config.yaml
init_std_up: 0.047
init_std_down: 0.0
decay_fraction: 0.693
doc_mask: true
dataset: "wikipedia_en"
Each number is 200 + 20 x the weight over its row's rms, rounded and kept within 0 to 999. Layers, rows and columns count from 0. The size before them is the row's rms in percent of the matrix's.

# layer 6 MLP down, 128x320, rms 0.11, rows 0-16, columns 160-239
100,229,171,235,192,199,232,184,198,212,211,178,193,187,199,189,201,173,203,188,226,225,253,171,226,205,169,199,213,171,201,212,183,182,183,198,197,185,217,211,226,201,208,200,218,198,195,202,212,212,221,192,188,202,221,242,202,175,189,194,210,198,194,205,249,192,194,163,179,190,216,199,197,212,207,194,189,184,220,207,233
093,205,193,228,197,204,202,187,206,192,197,222,196,210,148,221,204,217,189,186,218,200,233,235,220,196,192,220,179,218,153,188,193,211,204,183,184,161,166,220,194,249,180,183,194,149,161,217,218,205,222,172,176,165,220,227,194,211,198,191,180,198,173,167,177,197,210,226,204,159,204,195,188,171,215,203,181,202,170,236,213
105,217,210,182,171,159,172,200,165,174,172,223,193,228,194,180,238,193,207,200,191,196,187,178,188,184,255,152,217,195,166,185,201,208,230,168,189,212,182,225,182,240,161,203,222,218,193,206,195,202,215,176,203,188,173,188,222,168,204,201,188,207,213,164,210,213,176,213,189,210,156,199,224,180,228,188,195,244,176,167,210
098,200,164,183,234,211,194,191,222,192,193,211,169,188,225,190,216,180,240,187,170,194,204,232,215,222,184,207,184,199,194,240,192,149,194,186,184,191,210,157,200,229,224,200,174,214,203,198,223,206,205,187,191,199,157,173,179,198,221,175,220,167,242,187,213,163,202,200,214,225,197,208,211,195,166,189,193,194,161,179,193
102,212,212,192,204,233,191,211,188,187,217,209,192,243,216,197,182,185,155,205,195,196,173,215,162,203,201,189,207,194,190,230,186,174,190,201,204,197,213,198,193,206,165,187,174,167,214,191,203,239,203,205,195,222,182,204,181,220,186,230,234,231,218,187,199,211,186,178,216,190,195,167,160,215,201,187,240,164,186,174,225
114,210,198,234,229,215,172,203,228,156,198,214,187,218,178,186,206,213,189,182,203,218,209,207,190,183,222,201,174,217,212,203,171,211,228,208,206,202,216,202,204,201,247,218,204,209,193,188,201,231,227,186,227,215,203,193,188,228,187,173,215,211,209,187,249,232,197,204,192,198,159,202,201,186,172,178,200,195,201,194,221
091,174,210,244,202,205,204,201,170,204,203,196,205,168,211,222,189,196,203,203,208,193,193,199,226,208,187,192,187,194,209,170,206,205,237,197,203,209,162,194,184,192,218,196,215,225,189,208,176,225,220,205,199,206,220,236,150,185,212,195,210,194,208,221,181,221,186,207,184,224,194,223,205,220,178,166,204,174,206,214,208
094,208,170,211,168,187,168,191,207,177,203,179,207,237,236,223,213,189,201,205,211,194,198,177,230,188,201,219,191,203,184,245,223,198,194,216,201,155,202,232,197,216,194,171,220,198,198,166,202,214,157,179,222,230,191,175,201,211,199,178,182,174,241,210,174,227,190,184,177,211,200,206,206,214,207,202,203,193,192,183,229
108,191,164,235,179,176,185,199,206,198,156,177,185,188,188,212,205,177,186,186,200,207,217,198,245,187,180,196,230,180,204,210,171,197,210,178,185,210,201,209,180,217,205,200,188,184,203,219,197,169,201,202,188,181,218,192,228,234,213,192,192,211,209,177,208,198,216,156,192,211,231,224,195,185,217,202,199,231,204,249,204
102,218,178,230,204,196,215,174,217,152,221,144,166,167,186,197,215,171,203,202,223,193,210,220,179,225,199,184,190,210,230,201,194,192,187,202,205,191,209,192,209,192,195,182,204,187,219,168,206,185,206,221,192,214,209,183,209,230,232,189,173,202,183,253,202,211,169,208,215,199,204,209,189,191,187,192,184,195,173,178,195
085,216,191,173,176,181,186,221,208,209,165,222,237,203,188,248,209,213,218,171,165,227,196,224,214,195,201,223,177,194,218,196,193,193,223,220,194,204,207,234,196,233,188,206,167,193,216,198,207,180,170,186,211,188,196,176,199,203,185,184,202,237,172,159,214,226,186,208,158,188,162,214,158,183,195,234,180,230,166,155,206
097,171,232,207,134,222,209,236,225,198,207,211,182,152,180,173,167,187,226,204,213,215,237,173,189,201,171,192,203,191,185,180,231,186,183,227,198,191,173,201,170,203,215,236,207,176,177,225,224,193,206,192,186,211,220,231,202,201,229,200,213,198,224,181,177,166,252,203,211,185,226,199,161,188,200,175,191,193,202,175,203
104,213,174,222,210,161,181,213,219,195,237,188,202,172,210,188,183,197,180,176,199,193,209,194,163,187,209,201,165,208,182,250,183,223,210,218,213,160,228,175,204,199,202,219,199,214,223,209,195,193,192,202,219,215,221,215,186,233,185,153,221,160,185,159,174,217,202,214,184,212,202,213,193,193,152,212,190,204,192,193,232
089,168,165,187,202,198,230,193,192,211,240,198,191,220,168,190,190,208,196,189,218,158,165,217,170,174,213,206,194,195,191,241,191,203,204,185,208,181,205,218,187,199,201,217,213,209,175,202,196,185,182,200,218,203,233,197,169,204,234,189,225,201,199,230,214,156,212,199,175,218,207,224,184,209,204,184,196,177,201,210,199
100,222,213,217,196,220,165,221,205,213,199,173,225,215,208,223,211,236,192,207,209,194,202,181,160,205,192,222,233,227,188,182,163,205,218,178,165,197,192,203,228,209,180,170,205,191,216,209,232,176,191,191,173,211,218,199,233,175,205,231,208,189,193,191,197,191,190,215,212,221,199,217,183,195,230,189,208,207,192,190,225
104,203,223,208,195,234,163,221,198,186,175,173,185,206,201,224,171,187,214,203,191,174,185,212,195,208,185,186,219,220,172,168,215,175,186,204,218,192,225,207,208,174,215,224,195,190,204,248,185,216,206,219,205,235,222,212,198,227,210,223,167,153,190,231,191,212,197,226,202,201,220,200,191,204,245,202,184,207,222,198,200
094,188,170,184,195,198,243,191,220,196,197,161,182,199,208,188,205,159,224,207,173,173,218,198,207,218,207,223,174,220,177,177,231,216,254,170,182,195,195,204,146,216,185,180,208,192,197,206,228,222,239,193,208,194,214,199,210,186,206,197,203,205,214,190,206,209,173,223,184,207,178,187,184,196,186,204,192,174,185,214,188